config = dict(
    intermediate_size=1024,
    norm='rmsnorm',
    norm_place='pre',
    parallel_block=False,
    init='uniform',
    decay_fraction=0.835,
    max_seq_len=2048,
    train_tokens=361700000,
    dataset='wikipedia_en',
)
Each number is 500 + 50 x the weight over its row's rms, rounded and kept within 0 to 999. Layers, rows and columns count from 0. Numbers have three digits each. The size before them is the row's rms in percent of the matrix's.

# layer 5 MLP up, 1024x384, rms 0.125, rows 0-410, columns 128-159
097:508450494411522516477431513528499518513463461497505428585434422375463560475435552424485528609553
099:454526476587493413470520524564494550446517448558528595531505550505504587497516491512434514545576
099:581437447527488458444496476501576517508469516473475520542542462524570436427457510540486503462523
090:494518484563462590415558558423444480529589488456505458570424494486486479529523437506425478557618
102:519494523437482499561430504541571516495528520516430481429453471517504490481441562473539530550485
099:530619535523441494579417542533482437474484510449545478450494391472546444466515539576524440529470
092:481468463650553476539456462441593493513497537500507520412425454536479499388528484590509556454495
104:510425565470463513433409428469527466482473446482529451536462473482605452444501373526482480486467
100:509538370441499434559495526469513551511481497521449547493442464524537426513490521484504438510517
097:542423485536444455538628520473516505596554518513518536457465511464546495414531439583481426525489
104:497502510591521588469529499435504439417520527436506499558529438530461451486452522496473508480521
097:525421448538458487532609524506499501487471472578564525554595484515515442502541530525589504464542
092:486553443546524469522463466506533447538454453523539360464534580520549426568452355500503511615537
093:572565567424574475466522402550496475552507592445521496559454476561483524468457506604521509570519
113:587536486477533464460502523595475433498418585517516498456525516437531411533408469585565567509520
100:599402457483533470585469515493480542505368445621530517558436520527495511462539467544517488502560
097:514501480400455567514401503536609526457462489477470482464483533509572477440432569585496540459447
093:627558529424473440536530498473561533427469437444417458460474461544488459500391480626474518498605
101:451438531467581505526486493508465485518467468463513497473514531525457524491555407408500487439475
114:528514482499555498492456397505526495471459565575485535528494599562483447536536483558475602535545
097:499572472562510586482495562488647500494429516441542455541490504427594520519472551436461542530492
094:532557471409585563535469522515439466495539504494477468508475448529459590506482489594469485519388
096:596518530425465512472549570494519511389424497565490440462443497431430562503463436575453582432541
094:515516407477521504436470525418579492516479459516454516496506473518497507459459560439527495607428
102:499550530517481467518569480551550433561494502584545526621579493441460515522613483464583564544578
093:498553438566481468457475464547545448546494562477535444492574437554492489502492491501622507440469
102:548548531509569540505507568493489532501452421567511630430469450561429496483533453561423541544468
100:543494466449454528472468532447555483457499488392497494479471527555424409508547533472544507452513
106:558567508476486488517471514584456462537455473425391492541457409498506537420467564642451476497513
098:462457420536465483547455513513532395602602500454552495506489479479613452507479423447507528399469
103:527461491460578545499501474492504451545501469499483498524476503480462588474381548502518427454477
098:501469499441445542504438456529410481494515516514473511446514487528449535472582456443484497489487
105:444498507491468521463513606505540484472499520520478475455465532573563595475534571461535593517510
108:482564512629465500436512554590380525659531523453434519486493445451473496455438453502508409460414
104:486427543475524459489475492548549560531553524371538379510527470520520496523467600472474496554502
110:597509516509470446503468475446569520517391434474476549405468586449480454485423552466483498430493
102:550424493518589516554457479544464375484552552534538504486427402472492480429485525442470471579548
090:477469433581457531490512515433425476546479498543526469595515523574440469538390459447457501501532
102:528574500471475570551489474550500454476446541511512444487383472538527426430475505504447468490512
109:462605463483460537445648484503423486510541559503508533539491473471505493465533489457431521474380
095:600483460438524457447515514485444546463485486569530523417486554544474492480553551442505434487532
101:561405478463530512448607665569461550479525505354512469553525525420418500422459481522418507570555
111:447456555540574561452474555486512522434503481491485506476485548544509505425464525546582486533608
096:516530509473469499498484397507547541522491405527540518484509487422466504400487514517441537466447
098:532531535453410564504452579578568590531558492496525427467554584522499435496472542530474433499526
098:494511464497454486505466472489411560496440514506440593495440467462474482497470425441565422505550
111:575498448475478447521579521483452506451549447454427557459564555516589582521468503481523507559407
104:536407461440553437545578455482481530484507481458448449488524435433483522518521464528427523608422
095:613497482495481521546545456492435482518586427630487539541418544475519539476474493429460487418550
106:467450500506436513570417455523423436553424526494563520481452601455476399499529508425552469446551
103:495557507449446528541520452629443493525435384483533490514449480463509522440462549463537550475559
101:460456486488533509548476439497512513572453431492525503519457457447461398474490379457474484481468
102:588531528434520451441530545503489510514564460463508491590508508533484621401543418575449527432620
101:368595509559460466471466508586423567491471492507563550492501454518537519520495593470554459513375
099:515489551499494528498481469565503487582517435460493530466504467491520479511553696474508504521484
097:487440467491500578528518565475431472460549467524483518533506448514503460507512594481504497457546
094:545485441524500460486470435486460470499477457524533451479548549476475503460402432524439494534507
098:516516527458501477569443455443466441568484575515535523450519517500532473543582493591551434483444
101:499568496542495506492511474530521492408512430473580562482524540455457504509559445427462464540464
099:566551512529418465503512460553494496431523599440500496536427465525447491554513471391461532485464
100:497525477413486565477462561484507431478569570540533475512443544487547559512587483493569472568420
094:495448591553444517433571530434560476482496494412508431553507505467497511498577507396617521453570
098:531527461471519496416497571511537465524536309483550488531483580473621558549464392475442475519541
102:494569517506420424371469472486582472515515511534460572511445472597543494444519508538497469467492
103:445485512449543535648537465517452512514545485462535484600509480471513535476524478415482454549500
098:456474531531500539469540421482491497449526563467467494537449487521444522466542548547430535569602
107:477471490554519506532571456561468473454528465558516449432525478540510531493454460451397517532468
097:482562563574540541533482462489479439517549540547577509521605455550483620571586415567481457502487
091:567499623558450440529512443489530518513474445486526452518414345446539446478518441500407524412519
092:547443438469393509501456517549495474483536464505383531531504538447453604450492493455519522497517
094:515588381434566576500483540495523433506581575499509495513563493480532473467489428513336371436538
100:426539449465381382496515533564551466384544490591506460496509562464485430528468567474534540511483
099:426420499507415515424514561532460523516553453585464550537387517506466472563454669574473455504449
101:507531479613492465550574467524564512471430422542490610514520455569438582484481525478546503480507
095:499479517486557508527518426491457510517433510479593551547532469559509512436543539490432492570386
096:415437464538516549455618672485511447432545400530406523458496504484495513491608506481466559482401
097:486488479414429466558535545550514511553452492524511504539455587580532510427551592389490531517498
102:500478618477459569578473518545538554529490485548552524466539593557511415449441556554465588476547
105:431534475494487488605468460573519548525498490570523507534470553493509530555562520477477460506565
099:567430437454465515635536513511542530532505511523525472433560592476489580513571411492381536442526
094:533432440536500479512538518524572513642506599514627523536513446524534476586444560517451536489539
106:526458567561479678381508532516508505443510458504433526465439473477487445575381520519542519463516
103:504427441558630494550479595628551539567444517433547503526516480552539509471601522490533394515510
095:552507486506485520514536466529512576461538489541497508448508482445504511425450429529557523474481
098:585556490513572531497484549495498578418541542397410505488527454575523587562493491543520553541524
103:463465557468549466489505540481534441580419585484492542565551380523462384463509478557412428544562
095:465418583511488509442461421413511535611523472542444529553533486506411495455500536492550428557586
094:497543516602531516449422497495464475410530544487408438415484562480490497538477501562542552545506
101:475487501482488454538504632433443492520433560395528498530482560483456474432502510534532637626500
104:516449478487501481511564473462525472504486529551491546466546479471512480485486535416574522417529
094:505467453520474469482509505539440528497442508486535568573506438557500495485439475532485558530560
101:491476494599477482491643453486584412511471472471495569545535531549471486545455475558561604428503
101:460448512541580536456522549521690448397585444502495555531518477485503500632595519587556503519522
104:422561508596504495464586473524451580573501455492498524454469450543469432522511473602495389590480
101:504482512536435485511508494537539522418635538477481453510551471470501516499517490517427609499561
093:501576441484440484462431539495471437419510490487520496488531539480562516470486478567441517399533
097:495491494511465442509479490550582476461444492503551537438557484506448521452471637466452586488562
105:430441551458511520464539445440523491510512597540515517649514447484566498432561425416442426529440
101:472480495511584420475499496555457477504514452480511604529455570461529571460493526507513565509461
102:554559558518449536496522459458481489555485518502412469461478511530525473564558542499526504471510
105:493560518481539508423452544514488485563536404509441567468531467550526374432444500471565488510581
103:551431469529575541530520451516544466524506432653474526457624464515436419422468565423534651524580
101:482441434489522453505540557510414425477491523581507509574527539488550522502487507533387483484521
101:577589489500478448563497522450475443556522558590508495517515541462428429461502513465432493462514
106:341498534493540558557500562476584593476431401495466491516555508487554447383547498427551524509489
096:514501564493422485444474493583528478558448429443458503495591586513521465530538541594547512455468
100:529533380440515458498487549498530520522543515476532568529476537548609506472549498496509469489487
094:475426477483447507442440530397561504447418454537483489586475498461469543461514550446501513599473
097:501530534445534548471591519453536494487663476519457506511507532517524579524474492540458502498559
099:434532571538469431485526413450563528576482450541557447598607486505521491489538503444400422457508
102:514561501491484543495592477423528498548460512455435483482485481424571516553467433575487519582474
111:465468397470532555494476484425515446502492470542452450565484464519461545524536461503405456517537
099:493504406458497533516478494514530552472464480516502467489470565428422453577483558492501532519477
095:462453528501503490403413492412578556504558500500599578486574535504460549420522492512387555458498
101:528500530468577540499531472561420506496538428630381441517513508486498523513494559538595492529454
095:470471513485511488558537488482614504476559569529426474496521474485426559519543414411426528544523
103:481534673448527486490415508611541482552486532514465449473593535484439501445500573453515514485473
095:534497401529490391530465518504515522491505563484481543486512417532502535547625451560497434451519
098:436521519457543459532552456655534550440595530625522505507433547442505505468523525537463530450485
100:557543580559488535548491515477474436572511528462458566451566535435333517538580574502515468580514
098:552422505539528463571552453441480490503510485582493490494402490456590510413391539469574509495477
091:597468439534538557589473403578474522470519530523500462496419482470497508522473477531527528553391
103:445481497551521451521559497527500532376538506496481420398471485494477491498372572460533593545490
095:524566536530505457498454448496518441561529530464518560471459524562457489420481538455483534601565
098:417441579549457478521436461522567628439505515567493478551462491473528472542573540441438465487496
090:509516485470542525419545462494435512365497485444536465532593521434426503514472483453528505543542
098:517468508404470494516490399546547475434528440460525412504508475548543476533534462576522438481477
107:571455432481544502573523483479484506516566463545530552508526561533492532518549509492504555574509
101:520529463463439496596471568505493494413551463478533478543475632495563524476517512499490532467438
114:506586545525524519479509582476468522579450500490508499482400543413552474524560555477443509628561
107:509456482529431454505554463467494478409540467440461432466502361501384510414527461478490494403516
099:460457476496448530594456429542448607527537553535584563482558499546573368513515438507492435579456
100:539495487476496500480415541479451504543472585492523505470550556383556453436525546427459434412525
093:497477498591505462480433509589513445511468469450525472588475413477433497582546484547419552505520
093:450512522476464490525440554483455508500556589510509514414593527531491413597471490462462522467460
106:525525510486476558585493461610409505471496494505550554504550425584489450484527577532601430463530
096:462439512443555535461516553538494491517462549541531591555647541533512479558476572574511558516406
097:601601486473561543564469454468475490469542511505414510470574520513428433441474586518565521485538
102:534470546573452485430537514428495587476506559494463517437503482418526552487517504476575528459493
110:560463434527534514532572602582505502418475550527563496449457462498580517435569432477511594544512
105:425535412588553569483491568457485528427486519490541531553495527502484511466413488529538571460486
104:425553505541535466476456480506478646473532526436442606576529476492465520478471584540507519585652
098:536596487424461508428501428437521555494491482399555509456542550442498537523441537493540537548421
104:533537480478522600404517509532536520507425462486421485388461463513342526507487488457552489561459
103:523478393459507449545546564501581493532507463372538514556507545500507444442439480483422409471526
115:458582502429516441511513474511479445484532504499541517533481478576478553505548516450432469530490
100:510537490433469476498465506458522565499586439542465566405509509481493459591513482493518504514469
112:426523468446404510516464500497551505433520521543547517430515493515545485529543460434524431431457
099:503582463462430356481515631574441496490542435493475528531577553399509453539494533560527461547486
103:545507468496599471529537587471497509494477635438524412527425498542491486499510577548516503526562
106:469505506559465518513464483569523393539526540530567416491583455535487523495538499484536542469491
102:578515527530460503509467454504470574444636447423584393542521491469493591524527429543452506580495
099:436561524511428479488525473529511496486445509558496528398398409507563593494473509479553556525436
101:481441478478477487378493443512528442528497482485502514576468557496478404377467539467483513554585
093:453518526582499506561489593494553532478542524498505509582441480569584481530529447520487447438569
102:479511512503456467527420555480470557518477503571577479530504403483460507482505570531529463425544
096:402484386491557532464448458402453595402449472398564453370542577498535505558452431494473493551517
089:605515472432476427504435503545461525465487620468533505515455451462473540407487590555489468486525
092:422476536552485558549492515487566503625478427482543478530508576524477457492519511545488562530497
101:471457537521537486594481512491528540510534390519522451497524414543545472441483449545432558497516
101:532593464519506484498606553500454393586506495460577485479384470466511518460529506498507484428425
102:530429463459570597453507503505535397482461486559514532495482570515492506519550540489566489471511
162:512538521504527405490456490429413442501496561442483469559471540532567504465453552505527541505551
099:503535477488526467529426483592484395641515549460498562476584560434511477519505509560476486541507
100:461452336515517548505534508553510399482571443508507452488482555453454642503454524565496314640542
092:405492502568551478465462533496443456485562493532491475578428485524441484518543452561544487457512
103:518464478504469522513524495499535504413578462512482454467441493510429541405597549483495530541447
110:471577568562555526558589550487526519468522493489474470620520520510528476490463494480492473548434
090:464489550579376538461464551503473530535441413433399460492455512565469459569564501506487423344479
096:564459558418464437456489516483512518493448404477452478413493553499611471477543561513554553486565
102:538503550467559505534405466498487489492398454473570464507488516546587497467513553480549442501530
102:449504433508500558545517473581411492537534504527422522499474401559518470455585521579500448512594
104:521585495539431529451473456528555515388524480433450572513477583559596386539481559501477584508417
096:524471486430473538499535470486498590482486472563555508495408553495547443587572556474433498510516
095:500467493479470501416425546526513482616566463606525423528444576542457565524492514491470508528526
099:556538494536477486432421434531472536464440544491445542605530455457509446581462447470520585440489
094:460613398476467433464523571501496505459549461419449460559468519561521476472420580568411510494555
096:487555494573501479601594561554454611511568490461544416445455474580494514557444406585555539454578
098:487495533571598374499517414489459480536486464478376625485530480446498534517507479550564434548471
099:477438484564531541594477491439546483501457439538487599516515544500478531487539477500591469513498
102:469540413566463498481356502512507475533513458449518552471623535471550463493510506540566448591479
101:455485439582492417443483607509411485497565537502444485465549475516553433561471598530569524505595
104:550430407537542607512561434522607459516452452577502518564560541472606475546563562575590507461576
093:443554508441446449519486531500467510586525437413509547462515471451457426552389491539533492546515
110:529620498473524525442513482554519565552628491467453462465544411547524390586452409498565542550462
105:529453459552506480487576458533412514445561480469483433480397542543436481496497598471533464481466
106:512503559400401532548542489529561458565443539512380566454439490528507496442578480524546598529504
095:451520499593530489512409523464444568479472538500429483518570449550509490487552559501499514487485
098:478536481464445400511411542529491529505495534539495479452578460525489471600515405517527499424508
108:511569495524478477446480543486383418498509402498463468487459495489545490433404499435568543501491
093:521514437509536481433490527447435495411444439431477512572593543498571429460455532359474539456412
101:466473497534544468551505495474493521543621453576418490452478485486464471517523564435593469538495
099:468600445449473463500542488554472448495479488422463601526458378518593476504501572432459510475536
101:589584459541499530448380511534513429458595594541399455489469446471456496453529582502505491488542
093:570510413470585492585535569425518508518504531542519325550491516492453502494531477559418553437479
099:459470470479479512486550520540449396486522507464511538532426501509597517473558508544450563453529
104:549570439571446473539496502553526409534501415510523530550529391508538453523592428404660534425464
094:464536591466587522513546509591571499453418409517498525485574471532535586545454498474508607623471
105:524558523479506481489453485530456490528497457492511413499553414475510496541423495497521455534517
102:495551537458451536502473509534491520410536503550527588472443470494475449581428507494446493397501
099:444419495541384441486492407469571515512487632581481531504612533464473545541597559460561515557424
092:437487589546502498566540489486446502608509539414585459498567539530436413468528491521532475400474
109:508581540535469566515463458503511588494520540484457473527510523417572511505452503551520443436516
101:469514550451569482442519531510483420573502486535517437615516440546498552542474497437549456526507
102:533475444405540497522455511567544385420493567554546604374494478440538515386448428449424535440597
101:506530520451567499422393493529438596595539547505559585519561497484457536467604490555443404525491
103:512504485503499400558545595470469409580449481494523443500517415466499440564483573470418591392562
089:420504475503553570463493461512443484492468427482475501456515490500529484478419547506430437567487
103:463555454516528475534590510507637487504462505500499564484487468492464465519567497464510550404525
097:544528432477598562449524566466395543426628484517484522378595500531539500607490520512546547441393
102:574492542498521470564606512471442490534444498503555528522456578444562556359544487614627561441506
105:548494525516572609499439541530531439435423475457495525436521474479446494511385500424391388531463
106:527541537543567493474535534510492556528496521455497465495569398519554489467495467505548452493543
107:498430447470392511503444484442485513555566491494514489482508447583513423555486478469497506490543
103:478546515606512521533572449532540486534408389515461529558478542534581587512476572452467482490554
098:419542405533425474489408518474447554520495478538557437509566517527502561466474435437525459487463
096:501551444485569510540533519460605549509377490503536513515416523481556473460455552615492488518519
091:468504479436535548526554525492483648405543506485457549545497497491453548523548523437511449515579
100:523464540416492498515573603468486573464497493486490497478519514522502456543576415469572547586538
105:499588500510497540411551509514559567414460492434525531500497573518526568516570482545469388483432
103:514455483545474463498421502442470464499480514462510495563513503507449504516508527491513482550479
098:541473495496459415491487458477480499459512540480598519436498444410528461564504450414465561482616
093:470387460554554489578475420547521466553514487545425438505597406453518584546507436495468511508505
099:513580491405494487584424537569543497496540508454470461472556435562500499560404441495521453461511
097:516477485471585493558462479463436543511494476512549542516488478499511478561406579491462521499456
104:542521530502513469413485490501413510533485465504483506640456497501553601502403553456537557496459
098:539563448563389436435524449530526552502532578569443443580477441492558509474560497533526454466528
094:492450513553499472505486528489488524526470506491541474537565459509536517535443459411482403581477
105:474497479419482563521458501572443452554523531499502466454466492448385415556466467504597487435572
102:388434487473539521457572494488502421550604497462478547498572529592471492472514468528496478498530
101:543531534516548482474526486418679535504550439556481510475520467539544501367496465459430405488476
108:506567383550426524482431461556499474523531613533464537454501495565412533518538497483503487532555
100:555490468529496390488459426485410572579462428531511547445496572490464534492449486486479376542481
102:439537429430491564548512504488491576441434504491456534503411590446432556524470468525487400579558
098:598431391525573467592475504533493534574523473495510429485428453422571458565503438527448460502419
091:534451440464482543550517483394526558511453417498522546433559471483497412448367542504556451441428
094:482452480419477462510530438550507480502468450526432532570414467532491404493490512491559484476536
097:506512494529461558522523475551441472481529474383579525507500547524512513486536503539435449544476
109:479518462542526496555534578522553464499483544550458501471491520516499563503621505519490517545495
093:519479467487475468432545539558577474502458557489424530527465531433510495520628375447509503532524
100:456404506515445513529424424502520493495511517490621437574536531493566476398475432469480590529540
100:531431525486489485468410372569477574552486516505453516475561533575457462544448563454440504520512
097:370441475504482485465522488511436462494566537574545481591549513555472488486476452421532468550426
093:457521458518417490437560519508480457503414507494442531488505404548581508509490496474547544494459
100:530513524414521596584493509483526590436422469522483439467437503514431503490531431447452497447521
097:409446484285580540501477435418503509534586562331418477603501433482513471463539538459563527491424
104:491530568475488503597486501522463436370410524519546553561460513444455418515521517534425432466510
095:561543558537502403582490490503541583524487488546504482544499405506463478509447555531630442474478
109:446551469478508585495432534537639547536530496426487479508469513590442490440568464418429479475579
097:498551461488487476599570453394564472476498540502547579525508493473523438436455531487455477499513
102:553585430485630596453582466452555536528528465433494546512512518475523498473491391429490530456510
113:542526530494480469449447503469519510484537433566623446615569461497491468489613554553463521470426
099:430512518600502474560542489448474381445516483552569496582526431499457473442541483515454519584563
093:558469561601544464487455447555504400518479524487483443528485496412549498441527495496553505553458
089:548517499488526459432405600459515437506448516538480546490496471600467473547552436456450502487496
097:509603494426348479528548494493578409455492459373590485532476558358461426541479510561467534522646
095:445493431501541580532592520497473439488506525479558569416532593455514480533462534437376558489473
092:419538471531530546497423517496531477559517585510518526572451525445543519466532473495448524474382
088:457433496585482543458539461519441442428482419531470600449567497443513519475525664555502494534519
098:427604445391528557544509514405509452471420531491524528458419514508529525534388422498511500508378
098:442463416461524552512489546554543524450512562490478472438505546432472480549442555481500534513466
102:450527480552545433547529598501412465610540421480487426497504561488502523531534468463518480504404
099:367546501495559475519520504463418507494544446422478579471433530569435492508542554549508507459464
102:498496469562495450477518515515453479470598508538558485655584493482514432494420525611518524513478
108:462455428466487516548487514494505477500514508526506487495475537497514440438533498464548510560483
093:485475501612578474534617533451480484547466513498590579496520583556437429456527539488430513466446
104:487397462514505598491533498458496498490409423490500519465507548580419534463530579550516499599546
101:455608503499593529549492498578524480511449496494429461497523534537479479588496569416516552500549
100:512401455391542588448576569471442414551506598451574540470526486520491496516442492518482488482536
097:487602462502567514511484477503488439505463492515483536532535392524525430467458548478481448434537
103:587506465502528545534576415521371402553477512471530532426435483532528523562505416482514439488531
102:510555445472542490509498465540507570485566538532515507586460484423426522406526455478476401522519
091:530492566554397547551456491450443606491433565459451481431497430522495547634471503431518510566516
097:538455466465597543433499416443443499579513503441410514495484517489521488494476484457522558439567
097:465517570602496427505594514529533542454519481428455484541645532469515523516600476537512556450448
098:449395527514519500514447531506558444456520498497519522519504489544423418466541450562627514463553
094:503484484462493448595480583572549450486557436597424589489471494481482504475454528553585395482516
097:531539501507554425506407534475427418428530479523426428478473477468514448510521578491485505524542
102:523588517519434472505501527512495674456470491497492620454523469469464428455475515495467431480520
103:469501434401556444606568375451504423559492497459490448526541473520592476456474549480476523484549
097:498477448535512455517536428431510526467469588584492540549464561475483521564529463555523520524400
102:438387482494544504562505496462471595497460501509399541414486532504534535476492527530444489480480
101:444352528532464558506571483472472451537500448486511605530495510546478497464438439622457364474507
105:508497495487565410536474520501450532506539462509566506473497476556456469528609529325614509436482
093:556467578493565539582430374544465453509501587564489529539453474537497524483485378551566474504543
097:421594536495506491551503552438482461455611482541451583517488522526453455526626511517412587432478
108:445427452499533503454492553490446497482444488457529523605512419469577496458558479568500529471456
106:559566507384445521443522482531474543505492553468538575518521493477593563449574537499454563470531
101:481458624489504420463499496443487460498479460523429584486569525407482478441564499567547438549529
103:512514434553428518551537506552468464502498486551470530469646459565465464564450466575506494582506
100:458450458451606434429539559540570607456492556475460535464503580589477457472489482589436521459538
105:502470502572571480540535485537482536495490476482398537454429410493414542440540456446477482453464
094:522545550506538486485435556469487539495521444538482503485475544528478456439496543504507555513512
098:508498433549540474472514544478509508538550563514480510550492488455445551477486496484496539520479
109:511507473464450416441464467460469461446503492442422510497533507478464481484478576416555437521529
104:494495590527414492519486462493444549465450519518494463500461480543553544486607540454450576489439
099:498491396391512496543500447549528563496543499408494514468588496452525533552442523539590550546416
100:481500494494474425567518413466478502470523520497507570464499552551573504476539459485522503421501
102:576433508527482435444541530549440549502426452470404517462465483496406559431516486514466426498552
100:518450565509532398489431369492351538486447505519500510491516377472533450544567471517537449476484
096:591469465525544445525392432542546580550465433453467441482483452601492450498609450457478485508491
095:473558533583507576593574562460496502506500498512460405506440513504509555544501462500576532572485
102:527559486533528507488464650428505480494512511488474508552504523534410479455525548511449479661489
099:507443390486580480514575426549462489499507500481486508498538469595474425522576459465386479483500
098:492505449450454454582489511541471376434506570494454450517506497514553472516607426565456363555485
100:492504523482508490492516509559581487566505449434492580540528494494385558526507491456583488432450
098:465547493462564481521422508527472493500518465487454532479500459578454553406452528481453421545453
099:510514523529416489606504476482520395528557462466547486466509490507431586483518438502529467523496
103:528465538490495538509558509529371440509557443562485502507508653553439505488478487451522538525509
101:463536506548408517527497464442486471447559499445570557580552462509489445483523557407441477519533
093:566552467597435507556591444578567584533469387474503448539575507523521515524550573548467549522512
096:555498513486602485424560579463518472564419544501567531610507508505442529497532421476509499579439
091:523490486463478627439643517433506488466491565554504498475482429490521537490488476454528492508464
091:505489563568483519493435540516515559472424403485344479475439545515527522521489426563555479557498
102:574537552595425487490447502506441505445517522511428559550502414438390506524504494542467438411510
100:537459552480508497407373536497443514561452495542460490451555560459538448560565483436560506512449
094:457425569473611480505505441407566530469513460513468613532527489543527450521456589464577424521509
104:425517474440529412464429491467462491536545626476562452469525505459470509463522474511600476496452
103:505554498586527537508467529506540542455536558521509586439527452455522484478576435505480414521410
099:536486560504463515385458471473432471512510520489591440547447442540464529533486496522493557445494
097:438575464619512489422478509522516548469544586510590544474519449542479475481512598549460440495576
101:513565523487477445413501447534540448522378510500442554460492470502549480600489503533434459469443
104:432446616481463592541512467493446520472543494389465494487540542453463495478476486494440563460597
104:578466416438580526519535495505483379605487540531470433579569531372515519506543501632484444487627
094:518545391487470446611520449532452501496462519510549559566430550563498492478536532493442512522597
092:421534522490508518484431474456532436474536435444601487484596584428504504589480548424472557467571
087:463553420517426454507582454515445617520495591490554563513506528484621509563482444479557443465488
101:501499540504582487503604522460546456530548476470511528491492496518505597644429488444492581514546
105:492398475541532524487487519497509470401552416439493504441480537476433437463278526429527527474483
103:501529442450597515426486408456563578450459542473475555481536560585590533531441436516549537537457
095:527563498508556452517496625477474499482428495581590455452517510508551455454548420437504568532438
102:547456509495451437517417456518500426427492545558512449527521457466500584439481391482481451482604
107:386508507543545453512622554543511610437432474542525541544491472415548489483479471484544535429503
089:494531582412567518539540472481496428543506628498610464574604529439472554504515434490513496449603
103:425559445464516439516592681503473434426381423521510462542490462497581495481445506355538509576527
099:490505496493581485470506545444478500492480437447501610601443465437489439552530483460517446396530
101:517503466518545387452521497513534493520443491596455493600449538469483493459494485564526490477440
101:440538580510461530459500510595476395512533491569503590456537429500469433458482442481531554552497
101:476499475572559520522456619468467476535483464517595524495439491467456507401489561531401427384517
102:501512453417458478499472411482495551576605544432534543489518524552565540552392504598431507476501
101:492482466470483422575534512554511574493525494538350508447506527498500515558486497504591505585504
092:497497545557436574468556418589399541586452495547440487517556507466441515425614540497587433457457
099:549466465522506530428514577472558461485516545472518493494572488508431470416540402456530448499410
098:568519452477454552550514453402587549448466515450476478622526474475477466468508478520448597471531
107:587515390452457593510625471478539535564514467570478495550448466470492541424576463489559585546512
098:537549573555530574555502560534457437420462489523523503511490511522507539569499392545542456497431
104:540554479498583539527443475530534478455541474372415489485507478480516433501461528413485498494452
100:618424540449506561543484525523555476478480556460513544504450497561447529501583442466526419456424
098:440563508546455525513480450511502607470572483475466511503480553446546439501489527519560526537498
103:576504453536511546464435478532453469471496457497603489504495521571402465570418550461527545410460
115:476533554561582517576433406512457527485545447518427563524459534549556482475485535564537518510494
104:528544526406553611504487484406506499388433512414462610514595411399489560520538574471442489471408
100:500436564482469451473552518485498463444514499509582576448413443456457624459528503487565511432531
098:503420539553472502507540600529456585406480579424508513503467518564581425504566550414559491521424
106:435512508465531593597459422472429448525549466490434432441493507456476506442488541459539481536444
107:509508385504532461501563498592595454481502544561444513466477529511491493407510525450429512502502
098:484549496473504382521548495530617522424526526556582542507525446480473469549489414493520459571487
101:522505474514432499527515552501456536396551576445592499511526440518440438490512655501409527613494
100:456502563540485603470452469566499514442637449478531440423443531541485509534408558504438410506543
092:533505453494479441584487465535402541460513477541494462532545547516525550436523458514502572437577
096:455425488527517498486554581408569438599624417489555489570481438502479496438531423523506454441437
100:574598563464427476518516397627541458426487532575593439496468458629520473557479501554505505490503
097:441446498460426513515473361479510552383484511523511542445551473483539561489591585509495488534584
102:484466477487475490530491572563449524573520532483502610540487509571479557498557538456513503596453
107:490511494453490471471561597463524521530558471546450457552397425439487444458463448469518445564576
103:476555633522514462497471387483499430406353360482513505436492499514481564499545602498595476519529
084:486481379554487547488497526499483573547476483387486529529479563593479357514454375493470500554472
100:583474436517510472505450503515535511529469550420495557486411544504520472449399403497566489424463
105:458542508469441442526401644477551519453404564464605576395412495479513539529512518487527545541456
105:485629537486477537570442568474458507518612469548580476514501418589442492456431471494549456609539
088:560458521460631507464457484534583477486465522502495431551412516538509495447450439453467476541535
098:490476494536502520442516468474571551497539472532491555547548500567448541542441522494545474541503
103:519470535477446561459540525447589463490415576569531494547508413507473550529498423508445486382487
105:481539538499417506499467530551559496514492448500471481565554536497479446426460444472416504492497
100:555473450471537433542560613472514532484475382477536466594464537481456495491457496537503524422470
105:470497486489501522575503375391577611480451466552599481582591476476494461471463520478630492530509
091:523530569488493442426533504569447486482535495523587421530539470547472503622426571545544512587551
095:559542495498513483564514505545543551450497561430494608528481525631496485464452516603482565416467
097:498460478488460414564446508549573502450505466539478526506520432557378507479500474437580449463478
095:507503418446530498480551457533487499464491620460532605456450472487488475460498535518534504537453
100:564434391517555496478405553552596476537445479520525553439511510437527468562541496497452553427457
096:510493550467642529491664602440436504497517480423464551487487539525468415468514504484534521485510
100:526546524481503530485570526605495472534536600487524575493539541521539483391500479547457430447488
095:447532596510453493466546384490491450451519554547573529456475512679453554585490428509475509461463
097:534480537557481573510517519593554366476558557590533522630524492480464429499442455513433478547554
105:408512509484464495486528525415584476611494540458496579502534430479538548526548516498556532529566
102:446542536520489491472498490505593535545546473522446536508548515447451439505512506453437552419528
099:478473437497440573544497445546563533522435540492496483522489461474532552478511462622493486423470
099:427518504494413435488539481539450510522558526448503500527544533546498531558548521483518507538434
096:521469404465474478573544472409475499465592479506552378466428501479567474578495462549454483485467
100:499480517493383546439536521498558497545409498508445402527523577467510455452501442560513503482515
097:459532572467388501445493515393475445419453557389503520457486534552530461593584509556528494527456
100:501557542437379524466448553481413553501536476421410483586471509497528522566423517475482560447564
103:533532394540560581521484582392566514548525513565537593535491610414478508525454455423458526475546
098:534499474577588556439517473520562551498399512502400458498518521483530479539481511590664525521555
104:555467471527456491516519485362472570457431452551529517484573466574583523492484409496453506527494
100:487591526551540461532454486530529491619451393457486503592455502585548442554523521459471481505534
098:596524506500482613526495458504503468458506576371533367608459511521579494474488493480442465531485
111:487440558440507518513486431592431509540432578516536525524495467588483421513488496464439490573546
098:410520476442510482514545570550467543412532520578465544460556558500563455577512551583416528407504
100:482434538482439539396532464597514504470383438544522460529562504540405463459517537560519527571563
103:472531489466460537403470483465523512547458478551558566532569471577581553532444559414446531510561
103:548553490492474530571677508525527572507552521445464523429517589490526421518436406430494476443468
095:473472452516578571462395525568497634594492509581453473467430528505428472525493546476591423504560
112:542525490626591526556493536542540409467512565482537443444523487426484516473478458546437520420444
104:435517500385554515472477514510444460530520552550491512512567456475529599477439491439613392507566
098:518384498415543484512487500487471530512535544479422498468471481461481609502437443417504457478542
094:539470523541439494513467534459491609559496539537502527474524494468530504457501491544533507437549
097:483483526552600440459545478518528545462482598579450536581370510451457528507592498449505425475500
103:470476560472476592487475577554539536453395499427454457445494545537486540463557486491373529457485
097:523596484504567583454397382447459600497420519488486615473457450481491481474386518467499444483432